Each number is 500 + 25 x the weight over its row's rms, rounded and kept within 0 to 999. Layers, rows and columns count from 0. Numbers have three digits each. The size before them is the row's rms in percent of the matrix's.

# layer 5 MLP up, 768x256, rms 0.0713, rows 651-757, columns 64-127
096:477517518472488509505525480474548527464519498488464470508463495504519454467503482479488543476472503510514526511489496546517518518542521515552525466533500487497535438429500572508500525506479510
096:520512530492496436521480515504483480460486491525509460509493548490484495530522473536503493505495513488529519517511522480524519446548481499528521499493539548521493499532523536543524517499511496
101:495481552522497522471490496496540509567493478522569514489491443461498455486510512499487499464513484506482500467470472492488470466499500463520534545528479513482489542525508527482472546476507449
103:469533545463484523484519515525507497486490511538515462499537498531542484528503518497468468466549480503478504526532497527495472529485508496526489545460511491480480499487444486440484512516521465
101:466487438550485505541541520463523505520472476500515458491521516486470516516476516494518503463527489509537517505477465506510508495511506519538550545475519452541504510509467503494563502501483486
101:497512498504507511570502519495473498483489476517477459497522538501482522536500475458472487491545453489504495524544503475475470511513477485508485490498508489472497503498534465469507490471467517
087:497491528483439517524518500495518465520463472517534480471497534511471557513548508466486503507506513461490479465513480461519541517465477469525427501482473460495517521484500460463467531471511500
099:520488473495492529475498487519512502471537510458492503486509524542487476482523514521515488496501494513491503473528520505514529562488524483476522436433505473496489500492465538492499531471527486
099:518476502516517481448452517518478492500505539525503500494518523510483478476461509534494497479488468531483512495507526461490551506504463510461481473495534518465474515510474481477491492488446476
106:486557475484518488505526536566484482508516498496486509504503454483489531514467482515489475493503498496520518507479504535453505513507482491507513502553493485480499485499483490439483474478511511
093:475486503489501506519493504492449499473550519481467479503454481507480482502515521507469497523501462514485502520494464494491485492524455508490564521508450542542531549513505508477531517496480518
100:492489486514480526534504493533537473481472511522495472475535470497501484488475499452542547524522516515477522509473481508494511509480525483503476505502513525506509513572533516515493474498491505
096:462523513513491487470471518514487507496525502495492502469565493480513466479460496503484518539496517506502543510515490496508519502496520499461513502491533518486499492491479504496488499461492474
095:519511483483528502474496546524516474485520471493507468530483539501482498518519543502472482431493513512490491522500460474515489465556485494465541525457505521527470523499471504483511504490536466
087:476491498480473461533490515527510506512463508489574498538506475501453568516484540514503523499451506506531515525553480482485523494500461480536472515512499471527506488488506549457492527477502528
109:491505470479470471496468544522473539555498466493470484464515475457519506484504490502514500512506508524505523487479480476491501503500492467492468471510457460497524542558480545511491489541472556
105:515526507466504475501484490466501470487480507510533486482481490462531504502493451514517512476489507441535530504482468501508491519525537485487519504462487487510487542493515498514493509509485486
098:522571513460510443503506514480509516490516507475515497476452539502499500549494474537513490499485484523518458500482515526507535494533512502486500500532551510488491514493507486476451537481502537
091:500557491524540531539493488454508510528492508549513465479503486522510495543518494466483526483538526488495509490494448516463514530486512496479518499473528544550459494495476456485558530508512492
103:524480476517529529522526501488545512486525508508500491527478509484497487466492483490497499468517505485457517508513496521491523480556519475513490541496504515498502517482486469515516486563525549
103:524541528486470491497484503505510518511523509505477510533523489489477472502505519534497498485477445547508496521499495520488479498496485490490505482464492490482479499502518531526433518461491456
098:546477519483479508538503508505554474475531470506515518526520514529461502517496502494505498477541529517483508512505492518470455456537529475508527463444529495497513491564480500501472469517497454
097:468491474504424484521509528513487466498498463531511512491498491515530485500513506486483489506497485530530489465469495537512488512539492476511481490484500482525524510508488502496512512476461516
096:408527492457525514527529506523520517450507526504508473513498504455497494522479521486519450523480485527433483465476503495484464481460527478488495549502507507495498482502534484505477466516457514
102:503497497468507515481487520487515525506463478515499495476537505514479492429459495493504535552438518498485458549497473546511480494503500469502507463443476510501500527486469505515504516491481447
103:523529475523507530508516515492523500509493506469458464498508521488471527500486504451505539488495492537497506506486478527509493492474507540479522494513512514533466494470491493506527516462486505
101:512454515537497518486510510457514568512464528466470425520490527528533509485508540514505482495493492454497523526462499494485530547482506490488447525539503512515536480480501491469537493491496496
098:480510476485505494562480488511481507500527529518502469455484510477492495510509528453484504536469466511477485516493478460478477495493480493490526499488460563535499500504479527506445500474475542
103:505485503480506530505486535480478488488523519497493483506531548462409471509524492470481505536525502496506507518509467508501449540454464480539540488498471501516504515494470529475489552513519537
111:496478543478475505505517529510481535510527484517495492506491511497530448519471491510508514475528492486518513549524486488484500451497486531488467467460461525493489497509517468499480488489513555
086:486523514532504473508528538456525489478513476517505490476493476459475480528494457487445473545515500520524559502529514487501525534456520459497469450456507461540550524517502478529499474489481465
099:514514513502510507485442556556488516476511510499526492520487474513492522506485478530474490457477472492492517508470560555485502568493488471502509480491469479521487453468501505475502497484451495
100:500496510530433523522526476490533484463479527515520507509520545482511489492483525494500529488516497498497498522489493522485566524475479481522468523535516537524466519532493496464519500523456510
097:485562462540501497500507486509511516474520484519470524488502488500518482530495484498493472511543509513479491516508473493471479487433513459527498504530487521491497453467566488506477535481557523
099:508509493483509509498491473461532503499509475538488524492479494497467487526491557528505478513446517493453546484481501533529479491501464539494503531469518486512495527499502498498513487482514522
103:489511469488516488513475491470455509481537486495513480479499459554515539560511508508464511519492500495492505502478501501497490467495524524488527502483517466510522496512538494520519512502508450
097:515520504508515521482506503482537473483512464514454506451474543473493527482482526441493521499469492453484509488512473506509527504516477502518530507490497506463509568489502521479525480515525491
100:486502458575463559473496447516486511525481527528535525509528504474492524495546482476482508535472523507516528503510485491511484486484485495498512503555495519528513485541529486563507480498486537
103:501470466534469521475503527490506485513486438515521460487461528529484508525515481465516434431491490539501487479501518513458503477530463477524514500504528473498484512511503491489520521504515485
108:502520517512471501510582489518491524485486474548427463494478533502487477478516495510506454487530490515469523465503515507496480457471492519504475566513467489456494514484498500523485521523555487
104:482512507489476509477474538510503486476477512504484458452519490515503481505545527480509476457480505486479474470510542545513535525579466479473509558516524509476503511503505506504503528475446517
106:503489496479468519501505501519511487560518486521491469467442468457483544523542452470527492496522472481529547465517499491471511460527501524508539495532462498518502498496549511518502505509471488
095:509471483544476517507463563488496526483438521482544477527522537498516460547512529497494507525488478504471502513505506490466497520529463481490533468499505535503505539513540511463443474498470528
101:483504483502496538471512497520515481440518497518528552499484509459510489520502509523453475524486460460492534514528513526467490478490525485490493507477534563536490484496493489474504519521486521
096:503445491474505521484494477456471504502523494477517509530505506478499472503534488464489519442461481520519533505477543480516501436476479452499513438503508519507467491524503505471468525486492525
103:461486466495520498495513493513511507485534469538513511510498509501500499475503462522483493491537489492507552491497475468562497494535466504533529522538469503451482501506510512475473490504515493
094:490480449522522480518515493485504490523488508503475482496536492518485525457510487503485495490540511493487482467478514532502476513542465500492505522504505501475496476508477498460519553494466528
104:517511429527478480497516466468534526533511548489501525495529500478530489502478535455503482521545488531483497487499517477548537489472513510525510498532476477500501487493535515551471477458544471
096:506464453526496460439525483460521531518489497494477517503508519524551475512470485481486489484477537499521540538542484495483477491511461523512468510488493528504534502504503455506498514491542551
103:497475481550512501518505523528521513512503475513470473502516504520500504477529515499536479536531526552510509490533527539525527488483514481482509532466465489507504515505466479514488525472501498
095:490496514524475497495472492478504526501504482504481514503489491483548460484471510489478499475480518554504492504509511548479508484493528538518529475523514507504496460485517508529473503503500531
093:501442519529500569516559491485512520504517527530540495499485495524470487500524515503552503505528513495471493494505504464493519499505519504500500461499464521484511478470526504500506534485468494
100:443534460512502444537484488489499473479497512495511478494512489527470524518536480492475472504486523564487528480488482525459482527497490524538510513522504501518514508443492469550487524508542504
104:512493519511526521503503516516547505488549474492490480535494508468456488476500484534507506508507523485499433550543483484471504511514486501487531534536501495489448483489522525459515488468469472
100:492497431491520426515458486512505499494483519520548473486495501487510551493478534505459500512493497489517513519475524507521467484525440493513499524491490496469502538500521463497496556475533464
099:528523499513505488514540491519520500457514496512501514462510500477481545538532513510500501502545464497465506483501494513530516508500536462507487504478527495454465476503497500508489547501467485
097:489520510483501517507519470506569506499495499489515549466549522462441518523484561508504498522507526507496486526517483499521551484494552511511496507528515492487473482511480488497458519494516471
103:512548530502487461550468530530507518528471500508463451482554500469547495442510485513485511518509538486504507478499497539488513524526515480535508474485513508496527465487473531464458494512516518
104:499505497505498500488516508547524489489505467498533465516470495488454463450523431475508486481515504487492483519496468583505537527470514545492474493481534488482532523492478523486491504480492505
102:468513453498517487536505485482539509480489511440523521493488501482467507463481502440514533505505525521501520510524556546476507491551470521561496511509492497531482523503517504524488494507474487
101:511478500472501540481540553480514454485504481495470485487500517466427521534459474492508492492527510524450526517514482513478547482525470483495506490461491483470526496517493458533504531477520447
102:487487495531476545505510494452506487509524485537503521466516491491486497502506506491529509508522506488511511503507486487508499525510496481509477480494495533501526537570559516517502469564512519
096:516522468531480495526479479496514505568542478512508477501509478472494483485481523495523505453496490499549479481525509507548460481506526490459508445479503513526469523549487483478511501493519488
101:517501468500497417526500494505476484536527489476486506510515491485489498478483459535504493499494526519483503478504483512470524539521511468491524515503481498525495475503516484485479478522531526
099:518486529497474523515471511483510539478518506469484451506509501528454519518529495485536475495500483524527517475524500547500514480538528462509477502487514448525575493494510518535489522525461485
107:482495538496476569517524467525521464478514498532540531513533516494536484516547434477475521473501527508486503501521509523503485494537518516496483506504501482516515499485535507473489460533550534
094:448495544532458491494462495487513515493504515458494517513525458483471508515520482492498493485554454510505453498513447500494493504510507498544506496519453492493461516516490487506470511554494478
103:506522504496485501504544499513522522468483501504508530518478488519519475534528535488510495499504501496478520466466488514452541503492507462502498471511463510507505485525519513508501541543492505
103:504494467539493478469550555497521503499510485476500505502495529526471457461533509531464475516456532478484491511470521469510493509515477505516467523516518497444505477516515488498496526490517524
099:439500523466475500499541531519540506460503482477494490474493512466550482496515510463537481481508452489498478501519505474507482502528486462506504468456532463459496466465502477492457536493464509
089:521464519542546506500521519488484458543504474545509476503500499488463509460520512513473523496482460561533493498528489517459546529458482466480515507496475498493486514544478466535496527538546520
098:515489473453539446530452474493519551491527497517478469490561507467518477500482525507495480503492454496470496491478507527472496501542487522484469469567513480536488496493476464475504494479519494
098:499525491502508519455554480526506505517493487471454468479499535492529488513492490446485520488553502527556508506476526515432501439557508506486496476494470483502480524479507495487497506505499487
103:496482531482493511496524507528475507516506477500474493478510522488480471493481517512500457482471516464472516535501473513495477501513509492467506506506481492505511475488470504528530452513509476
106:466531494474459505512510486492483514464520493533490502482495505509496464479448475505519501466473495497491511534526505514490537520510508485482475471515538496524528505466481529485479500438546496
102:452538504500481500546527468471533494476509499509473504531499477568489501471471504545494492519517459465524490503500470526447473493494491503522475507530522521517482501500481505443503465485495448
105:482480518526465518508491494514497540491500487506502499504504484513513457526482529507473483528469511495521481484496516526512442478470499452500467511512504484515486486515528473473490470507511483
099:498502463525461494509480490529481528499492508484517464507509512475486501500496510546498524474489496500487522539492518498463527531533540498485490498487473492507447533484446549513511589482522516
102:539437479495523497469548464481504512484487514453506490487495503460474486516489513459537554504536523569471525489466473521471491481504461514481462476485492479486489513518503542510484512508455464
100:459477512476494488485548501479495508527498487505478475503517504493513482513543493479523490490530496477484520483515492523457446481520489476521491510502521470497481482485526493567543478500525508
095:505489466502501559504533467479508475499495474475504485483530538522531499492492542517510511480519491481559498490492517531500507507513483508501498472492519419530482469512498512493495510496514492
097:546465514536504529489520494485491516500524480482503496502530497474477446487514474480480485534451484478511493521554504480517469528516491474500467488523501475500525511559498515513476506508523515
103:513525494510504507521474462464533510537493489518523525474528512495520538520485522478522483548508513507533500491535515464550531492562506464518517478476444518480551509477486522481507494535499490
099:552498514486479549518506523525514530520527520499481475509530511519488479496547481511517563498537509511459547511545507560479480510459494467512491466507475510497494466492491491520454538472523509
098:524485525527444520500481520494500521524516450516475534495471494495479474489503499507486467488519551484492506508485523545510506460523449470532518506472502502477506503492543467495475488504486529
096:491426519500487524500531526476467458505482506525538481485493516463463494512476490471511564514512515525505479534490490490497481516498521459485503499484505525522508482506549503533503507563514512
106:542472483475502535549502477537489501520490461492485496481514516477492499518510468514470482514520510496538456530459545490532500505474465543474523451496469477517488507494542454523502499466522515
098:496517473497522564520540476478481527497493544488480498470518477488489502499539559502499480473474486509512493535505493509503538505493469498545488538490493505481508490556528566509508489495502512
104:496483479509497495516500520460522483518473509526519533524497485490500466509510531513530454464546523510515502561506502524526511497548476448506524523535537476477514476493484494450556511525509484
098:473513524509500498559478488470479485493498547483517517497467509472515540476516473532482464511477440464545539495457447496489486500509514484490524495498483518542519511440472475551500477489503473
105:482490470515484485485484489468533464481491525506486472481495503493555491526505474487481486544459511511497500529485469474469493484513455475549526535485486508524461504525499451523522513455505533
108:492465513523472529538503524466551535466538507495491444525477446507456505503504474502518526477457470499516470508509443486513509489499488492505496441462488477510482504492521487468501504481460489
096:499550503489508444502477435477517504472525493533493538499486521463493486523476520485515485505511460495485522526503475505500535502474518499506531528491543524519488531451515516488480481471531501
104:462478478495462508492525523483522496500521489518486443491495494490544505458519515506494522496474510457481493480483473507490489495512503507501489515527471486514568534479504451519473500479485507
098:469478486494493488498515462467464469531528543506528467500482547503499506487480486488507488519501497488519486500492513502508520476514520528528441525512560483519522460499483544440471475509472507
092:514454440490536481512519507545486543463476509509518485509457497536533500509474501541520497512485510466526489509493488520521524512511515529550480494521498499517532506550502473458537456494525467
093:514505446539483509476524470535492487492503481483469511518508537505509494453498461521496472484488490526511483515471520486503549526504488488450440503537504508504528541519525549491526511481523471
094:474513490536498487461526535465458536444502495538481522497485478532497501502483503507495536488515505463504531543489507524533539485522533491540537474500505490486472535486500499548508551488513511
097:486524519498473535512506485469514511516516456500477486462516479461499450460525513465492481475456519521495535490491474524486524437460466502520494478535469489526547512489508450534464538502503516
107:528525512509529526537478514490528505479494466520492472508484476539537513445531481490494482461504499551505488500473485511528474526487500488509487515523552486488479515525478537505502529526474480
092:486474551473538488522550509507509493492486469500511512506537499498505480535439503554452500519484462504559453491473507570479457481502530519529466517515471488499491532510477513520512529532450499
093:454482468493478527477534533446511539472548527534524493541494543533504481473532522511505466474493473498507496474458485554479505554509497439500492532534495510509505513486524463488486450450515500
099:514517525560467509518505479522472522485524481506505502473476521458535493529510480472528526498510504517482485500497524497488510553510535509535488495474497506478473487499491479512466507482449490
106:489527478500540529510470527505498523461500477516469529478457497519510470444528510533502503485479546507533499493506482502503522491517496439509525456478482465527500499516514524473493481506549530
099:493472499500479505509516489501510483528498482534468456495501475449520502477447445500545506531544546527519553487478535522527474474475484490471523524516493463487552504481512486494536513494448514
102:495494505496576481484531490488497520521535504480484497459493513509502489458541513504484493476527484514469561510473485454514492479522501522504480500493483509503454532482528454503509509501550534
108:550519473511480539524525525480503524510505512454508504487498474473505518509500517507479477514508536469524537454514494469525481492509475482495540510490489473513487451478499479499490510516517475
# layer 5 MLP down (transposed), 768x256, rms 0.0794, rows 651-757, columns 64-127
097:493481486493509517494506485505539502493485495483497500542471479496493511510462507516509494521474507511488451514534463474461473484492497458499476521467512477480499493508530534527589439502512517
094:544445459505507525512525467498478492513514469506518508491482494542514459471527502474517486523503487506509513466543517500518517574500494527482487481535499505504488528491499504500512488538516498
097:570521525480484490510526530491492474527512493486474528478514474477475482488500490470510520537510520528480523462476510481497515422524540519511498468515482500477523543474526478466484492519526499
104:498473473499496484522474473505486473559529468477537508507485509551480501512504488474477516500461521489491505517503496466519506535495477551496545497513504531483478505527500503467510479552450484
101:479462501491441506545510530503479544470519487478529513488462540517512528482463492480482534527505552510532535524493516456489493478529515507480506506526503541482497492506485492478481484501472534
101:498485494514491491489452542497473577492505474483482499445460515496527484509499516490501532483532487507507499493482504502486484490516494506501485540483527481521530523488511449507443536507497464
089:476525469461573532463517511476478502516454473507476518475491495500515513488476524506485518481530529543514517494483482451464506517485517539441498508511501511455469524492511498514512476495512517
097:472520441508503508509462502518491493545484483515479551491492492502470491515483472465478445489503506479495518539535554508525461562469493514492500491505553467513474503531475511521530460497490471
094:493531481517471500490515475491495509468541498521548492500505484487508486535523544425473467521444532484494462518504455539510487490496476490513504511478483502497511481488511479484517505521513477
096:506511556498510510485488510488512484464494471517481518479504510486504527492543444484496555534524483527519487468512454488521507528487539483471460448478536517484508540490511504523445510496514460
095:499514495531497499464436481485527503483519469487519492516503534510499533498538478508506471498445510508504461465501543462519540496496494513531471504458567475478492497518518480472494464506496509
096:515490498475543458530534474524450496475480482513494506477542475474497499545480482464442475505487491524485501508495510510513474501484510474460485517486483497481519529489495512526479506497535493
090:521457514480502498522516489497508533509489483496513511497504521521454500508499464513513495493558494519536475511489489493464477500464468504472505508447496512489486543508533512545497527531491543
092:523528517505508491504512521504491490482490512500499485513519514464522524485518536507515492500513505458518520537504509532478465493475498506503456566504455479483542510510513562472491501485472518
086:485487509513463510513485518506489485477521509501483508482524533459534514468519492494464485503469525479493482460476527527519486453493509507452495511525503539529478495513491495452452547461505468
109:505521509474513509512482495502533475487539518490478508483508507497491540537541453449499512541492493507501457529536470473482494477496483500509448520520485491515488477572507511568493493488529537
103:499470478495490494498538512487498514473529487507514564506501516514527508484524488537487515513513446481450477504461513557472460484438471499488503488481523518475502500538481490511522483461483470
102:473493508588492533510514543517500506476482498512448512506514485544489490468508494494498508499492473480507520513498502505500485500477464488491496510495471519515524519487488505505478509498543510
095:536468481476537457487506537554474497527510528455558482509523529503500505474455419517512504542511501472467469515520541501503499513493468515481515459490446472466496513487466520508519471512503529
104:498510471490446546515482465510464485516500505469495460511540478491490505466513537473497486536524525493503463519505486441470464526470537474481520490443517464505510465519502521484539509495521456
096:534508513485496478516489523483513508499515515537490483501471499502478534539491481436497523479460478529505503479511473495557513501500496528494503497484483491511517545493523547469569506528468543
097:485490524517508508446494501494485497493529506550505515486489507508491460515475490480510467449485487504461510505488473522493513473460480555497496526454457501540500479524540472520522519485461485
099:511511496489512519499515526481487475480500515479463480449455544508425516515471506539540513479526521478459542515528499494525501522472485513487502476545478482499518545440499503515506501511529478
093:563496464513500522475486491526539478495492488512478495542486501528473512465556489541513519467491530471501508493487508503496474508506474502454516478440532495509526512519450463532543528516529469
100:486536564500498514542483487520509499491493543490492447507498473460501485531451482488501537462505524478510511506498460504488533482523502536507502481490420512480482539503453509510512493517517506
105:493529528483465475510506498521502529495470473494538524488487521516480487459493510490513469459495464522482514519485504520487548491544505508420545490520493517478510497474501494493518461525526460
103:498541518502494503511506490482463482460450477505485509500501493517469542495514547496498540474479467513533484525484454503451484490464503501466541522494532502479460487519527499508548499482506550
099:465538495499500504531448493518453512524507511519502487480454480532495513501483492503485469485540490506483513507483530533535472561465481497481515507512537484493526484504541512480496503495488501
098:522488542488532475494441458498523463541511530491479526484518451499503507464465512527478486502470512545501451481498461482462507462513485458512507510523467507461511519498541510540479539469537496
112:520518466504459541497524519498517481546469506502549508499502471494494534508506453522562452521521498503527537498508481510551477513471534527490493502490455505453498500509482517518500572472480470
091:477515505529485492476490489479468514458469501480509518480450487514483483507470528493449481552478540463489458532493487486512547495500550515513488551534492473483466451453513512470497519524512514
100:527531477515501484492468501490495465513444492484479515517500513474516510513522500510526537506526529514517509512525501453455541488504470477555554557512485525473492482521517491522466484486496489
104:473452517491540455496506540489504479542516470486499520478518445499488482511496525498478473522465513465471472530499504549500528485476504484508530514466459492465513532495523500472499539480488486
094:470459501465511492499501497539528511495510510448525495494478515517499476421492480498478568503504486476486502506514557503473527455495525500501466496523499504489506538541486511485482487545497515
100:496499528525476500534507536514473492465490497476536446456525501528553462470535483495508448469526542511551503513516501467472507492490528484518535526520483483530491488488497530507561515503525500
098:501468484488468495518521512558512478531453515546543497500482520514495507490515532539508487496523482498525515486500478497467524520455495494539519531521520513507484515498463488490499495504458529
099:503504538507524518511451526492515507503472496460517529526493455499473478472467498518489465465462496460520535506467509460520527506475453510503486485472496495537462489517486533469456518531523529
100:478515474503505462504484506522496502517509561521466519471507488551513498473520478524543491491515503473471528514487513495511487493487453504519515440454507461509520494509475482522496536499486493
102:489507511460483505486475499457455496468512552493478500476550511542516510466505536484494471531536489492478499519499451439486471489529521501457486513483502528487509504499525500496503483499518469
100:434523509547502504489502469471546526513496542467524487538523470522489542528539492449515483469486529532499482494479480505498488503513520484540510476482516518509513504515574473511510514485455497
103:508475515513496509488491495449474498491537477541444505516505491523492486520473509505487493520468449521496504480502548452466483520497506487469514479491484515500477487485517456514536471545489452
101:501438493521498465490507535519532509510510536464504548492552503536523491501492511512498521512466517456472477502474490482489496458492501495515492551495513487457480498515482451515467483495508527
103:466511537547552526517507502498457505511514520505480515528466486498533494566484499486485498543469457549520506522515515519474470478508501500498499487466493509472477519507508559533514477491509470
099:522475485489536486497511466513520488545519508503499542480510509522487516458497475509480490501486491510527530526508498504503500442495498515524473509494512543520501484542520480478532484537469492
098:552501485484494486533535478453480485493484467516497552481537487537529508555499545535518505532498479526549472522495560544487509559530486502513529498499484479483512496465488496492529480513541501
102:494473466491514492515522519503459444531503507510456469476512516472508481488455485483581531478486540484470514495513466500528520520504536492493476524508533530492496486472490535470511482528465487
092:547533537489523478506511502496493504499498555490537492538466488474524492534479474484488455457525459489525545496548454476524479510477498521529471532525552532494485464469534474455490492500466496
099:502497519562500479469507484523470482515542486521477512509492480516437511527511477488455581509502511522524462495488500549526462490476502489491513521529478486486535516479473505489505484514439476
099:504516520466492491538536526457554504464527499480532502521496480503458469514479505470469484532539528469472545458523489519474461503479498485540478521407512455470466490514497480500538499527450483
100:507526496489565472553449519534460490540499488518515469500504450518499515468477484519485516522493476474479551477513494477537489553468514535487540499515491459488482456481496503500492491559485467
097:499526465503527473512499519499522481522537532497504488494547512530507501491510476499494481520520446502485510505517496448445524516513466470515497493491498518523461475512461472509452528472466497
092:458457488513485488508438544470516494492528499468504477437460568467469488508478494475524530504475500479529538489476519453517488491482485493520483499469528477480485469500498476512499485474502519
101:501474503501517489464531491480495482520517461517537478503496535533511445473561490500519515505487488523513507537516501475531488498485472501502531481501533513507506501535508526493478494476485484
109:523494500530493525501497525482509490486531541495442488500433484532515519521523488495489455514560489494482528490498519488496471518508494476513510495500508530467474506492474474545488512526479538
097:538490505511488507508531495498509477496492450488518537480501476459457493491506498484514480531489521498518501490505528550476510481489528460503497486508475478468512488536509512538517501518500548
104:528496499495518547535500515492486467494500544450520508535512498516498518526519548523453505464532510485437497506475474518479467487505485516464484483470492519510497515492474507517519484514511457
096:493483492498519468487476502492480523482544523510482483532505508506505528496510461523528496517505490484530482482480509476491517472523497506493488504472522489531528509515472508516520501478476519
103:528525499522493493430541485476496503562518510530515537531458501468505530523484530472496521442481538564521494508501515477515492542528524512484482493486472518474458505519494536506503491502488506
100:493492523491481533500502468499527529484496558501491516481524470531494471517473522489462523495509519502507505468465531522531465518498494481500509519484501560496464452519456505550506511467458467
106:477521505514493524488488540460471470488494483533496522494495515488481509519479542506490525505496491521538526472543526493512463533515494547490440520474475477507486483491482500508485468544472532
100:500561521471489469476486494491435516479554518512479474481533526539489490510535531525492506483507487468522533475466500561489529493454561508459509526546532517495528568498510492543506470525494521
099:456521493471483503504519534532530491488493528489509522483502518502476520505483485510487521480475470488499529520548512510511539502502510538524499515527478461483504459507477471478516478472469511
096:474515504490499469495534500539501485477504499526501509505452536478527458544498451569488531506493485514484483509476506484507521472526477481529483510473495507506481506468488565524501485524477510
094:450488499462499512475499532476507490491527471510541500472469526523505477514536534548481506482529464483460508532510529523501489471509496505464512440480479504519486557516502555475551511480487486
099:480527485496497471412468462507521470521494462438472554476503518549485460504519443506499487453505517554498490489516450485525496491483550490455514520517505501521528494488509504499516542497501498
109:498503494546497525477498504512541495448522463530493476511513495497549514504455560555523526499501462480516484491489481522487489538464480489517522479487477536498446435453456481466506497486488495
097:504516459508483483476496480484510490473528476512527517463524523528511533472554565479515461542480472457495502520468462545530527479521490490551498482458488504528500543474508505540499540526515497
104:477533525532470474482437556495500509519517533494485504484516503521497523548509517525515502515506517518488464490533497505473488493473519531547491536503466451523502548507503507476521495447429459
099:496530506485435485508522500466441522531491507526492477465476513488500481491531498507528513538529510485490545494502486509490504501489455482496483519509473500477505493500531461456523521515503532
099:496527472492523530467499515486485488502467539499468504487442468491509506539476482516532463496531501470474503512492498488503476498495545463446533494515484529477503500454497525524495516444494474
092:513514475472523512497510483493527505530467549531487541517471510500525510510469516468493461498507548484467521495489479496528514486530502507457473486506521522469512472486502528482548541521491475
099:523548492486507491424514514525490485494501493504456487510488522499529451491526499454508513505532535503500522540509492457498497504532520497558505531482479498508494536528498506522517501467500490
095:484426476478506470517518529511514500519481521464550484511489501469486518535463471485519516519463523508467524445543508519476548462480458497521491513457464508462502484508526520492517533482517512
105:505496531457548479501469478510442529531505472449513491537549479450534507514495450494490500523493499514502510475528520534507548500511540492495516506516532546447515529531497496480513519507516527
108:503494483470538491523489511493517509483513490485513541494490507520564549499523505505495509513480478482501482476505514497476491491512469520519507473477525479519524503485493473549494534506510506
106:467485500524476488518493483504532470502499474542488457523482476506493511500502526507469524475488480508530498528476460524469526452528522508463493502515485509517484538542509463493502487502491550
103:516511423502512507522471487451491513495531512570498504488537509510477484503513518504557493472488514474483556513470480501481528507510534500520496490537521514495486527527495526498489540518450527
103:518519509524520502517488547503481502531510448479507429445506514518503523488477464501500440507487514514546461480513487481521473521477454493537528521486496512501519515499528457498534497505483523
105:531482512516511523526524480514504516499493532547483510500535505494507520487544468529532482495483509525476497472527501513421524474503505494488505485491509521521478501481472487475483466516511489
095:503478500480502491497497487491541503510513484562546453514522532454469511424491487477494485498502523516519512539511479516498561504486486547539504476509500493534493482515489516524492513451462521
091:468470533503514497492472492503505531540533469464519527475475508542471537479530499478502493459442488503479503496487502484507510478501508521485488518530527496472491536511477532481481502520524487
095:460523477453476443477473548492540458491444480513454493516486469478515506544479519455498493485543485510491460474556466478456500511509466512510484505500473511534512499484513486508533527468519439
093:522513578494470509491521526521477545507495455470483479527499463504483483486519501505501488475504516506533481508465509499498476520502507547500525502528531480477528513449499460492539491495479502
101:495502499526515562486470504488481494491476512466512508505495471500519529478510518552505526471530518486474533523511522528535490527516482486485532502490531464489482472493493541447517484507458505
094:463497490496442548454475492450490549492486508555479482515529489506478507504533511514475519488495506503531531476449512474518502517512522492501501520474483519505477483495470508487492479534550482
106:518527513483441515476520505465534486495506478496510518476502489559543502480501479522503522527478491552527491477505530482489488518527519482510526517446456471496477486467491489487477534454506478
103:502487531525503482489524466504489450521483548480519497517545482502530555449486513485513511514443474473471553496515516470510486544499537474455531506532483499477460487465506527522523483477504509
102:490481532499497475514483486486460469493515478490505497492496508529555498485500518503465474515483472526505459519528512489546462560516475481470472461506466521480516492508542468505492480525479469
105:468514500460519486546495483477486513518545476507512496493530539498453495475515510541469504504486468474513491517468521502527515536495507495478519462457488457507507492538525496498519506518475497
097:528464506525482478513529497551492491529495484467552464504514517484499470535504530490521505494542505511472476489488517500485538482511501518493509513511527485475497502541560531436532531469482513
098:476486521492509490478498476504465493492531489526536528500453537520469513522506509498496513499536505536534526513499527498484517438538527516486472483473481509473495523485445492505486536556477491
105:519500516476505502490561463466528448495486535439536505500502554489497529495565510516528490510510471488518501491503480531455480512478503490512498551499496480491520472516432496523491503499493502
099:491535489504551577498479492453442540511495476485508474501503506519514466475503443491462520496526453494530516513510498499489470504461519527497504508467508547463452536510544498511456502481473511
110:533520528479510494491485490511463528530510523527507486504530460484502488513477535496487498467477523510489524509517538531504495516456534496523536462535516448518461499494444472511496504486525527
094:548480487527511478550438486490503485532482509511466530496503453505509523506490553524491492507515525451522506491464522482537508487485484475500513495466537501481544526500514492515527515500463537
097:459510549447543527438514480491461497495488515445459525504519478516512517453497510513494497540491521450508533551468510476479477476518519551438515484489477526503466529482473551546524515491485494
093:467496520526485541513524537483539521496504473470540482496477471545485530540451449483512496513471507478499441468496511488520491492501526512537515476527470505465465451515505483495510496504521522
103:473540508484514478507470499490511486524510519488511468461513514500510497489492482456505458505451486494511479503513492503479468506514513495510507558499463529504543486540476507510521462494503515
097:531530505483516523474526492511480466492425571478474505486474460539476540510489518538512484513468499504487511473485526490472492530526455484520502528498519497458520437495490515499530502505526555
109:487503498559494496467470497479480515482480517533502479478506474502535489515515487494489482469455516490466481522524495506530508499490548506497515506540473499476518488473508497537545535498490511
091:508520415558488571507484477520530488477473496487477518487494505511520475524503550482510492502500508514517539507524496509506525543504457484485490487474531538488530483495485508522468528480468514
103:508510458486562486540494525518525482550476492502511496463485510482508509535488499487501486467524481487496467525503467525502520493467516521518501522484488525497475505503496528522459506489491467
103:479511474503513429495488514510545473487510493506463513490459465504531498512496502481496477498507511482533504444514480506512501513469538467504473508505508536477510480476514530528541519495516518
103:506488535489509502504477498467484498506481529494486535540512487466505474478451548443461503486528482509502489517512520460486501525537531461471516493515467508529487500490497449521540484468500499
100:497505514492536490449485471479526503515517487499456468525473507554508506523500524455459496547481546537549479507476491530501522487484499536514562464472539506499521465534496475470483493501562479
095:454449502498486513481487478496530493507547499545490505503484513547548473480506528471511498473488516469492525449527527480488492512483437471468507537472464477575483539499545512496499435518508473
103:490485508467497507477526504524565501521504520485483483478450512525526483448493491514526525527511496494472459497530521513519497480499517483489497452500500500474466549479466499481470491510514472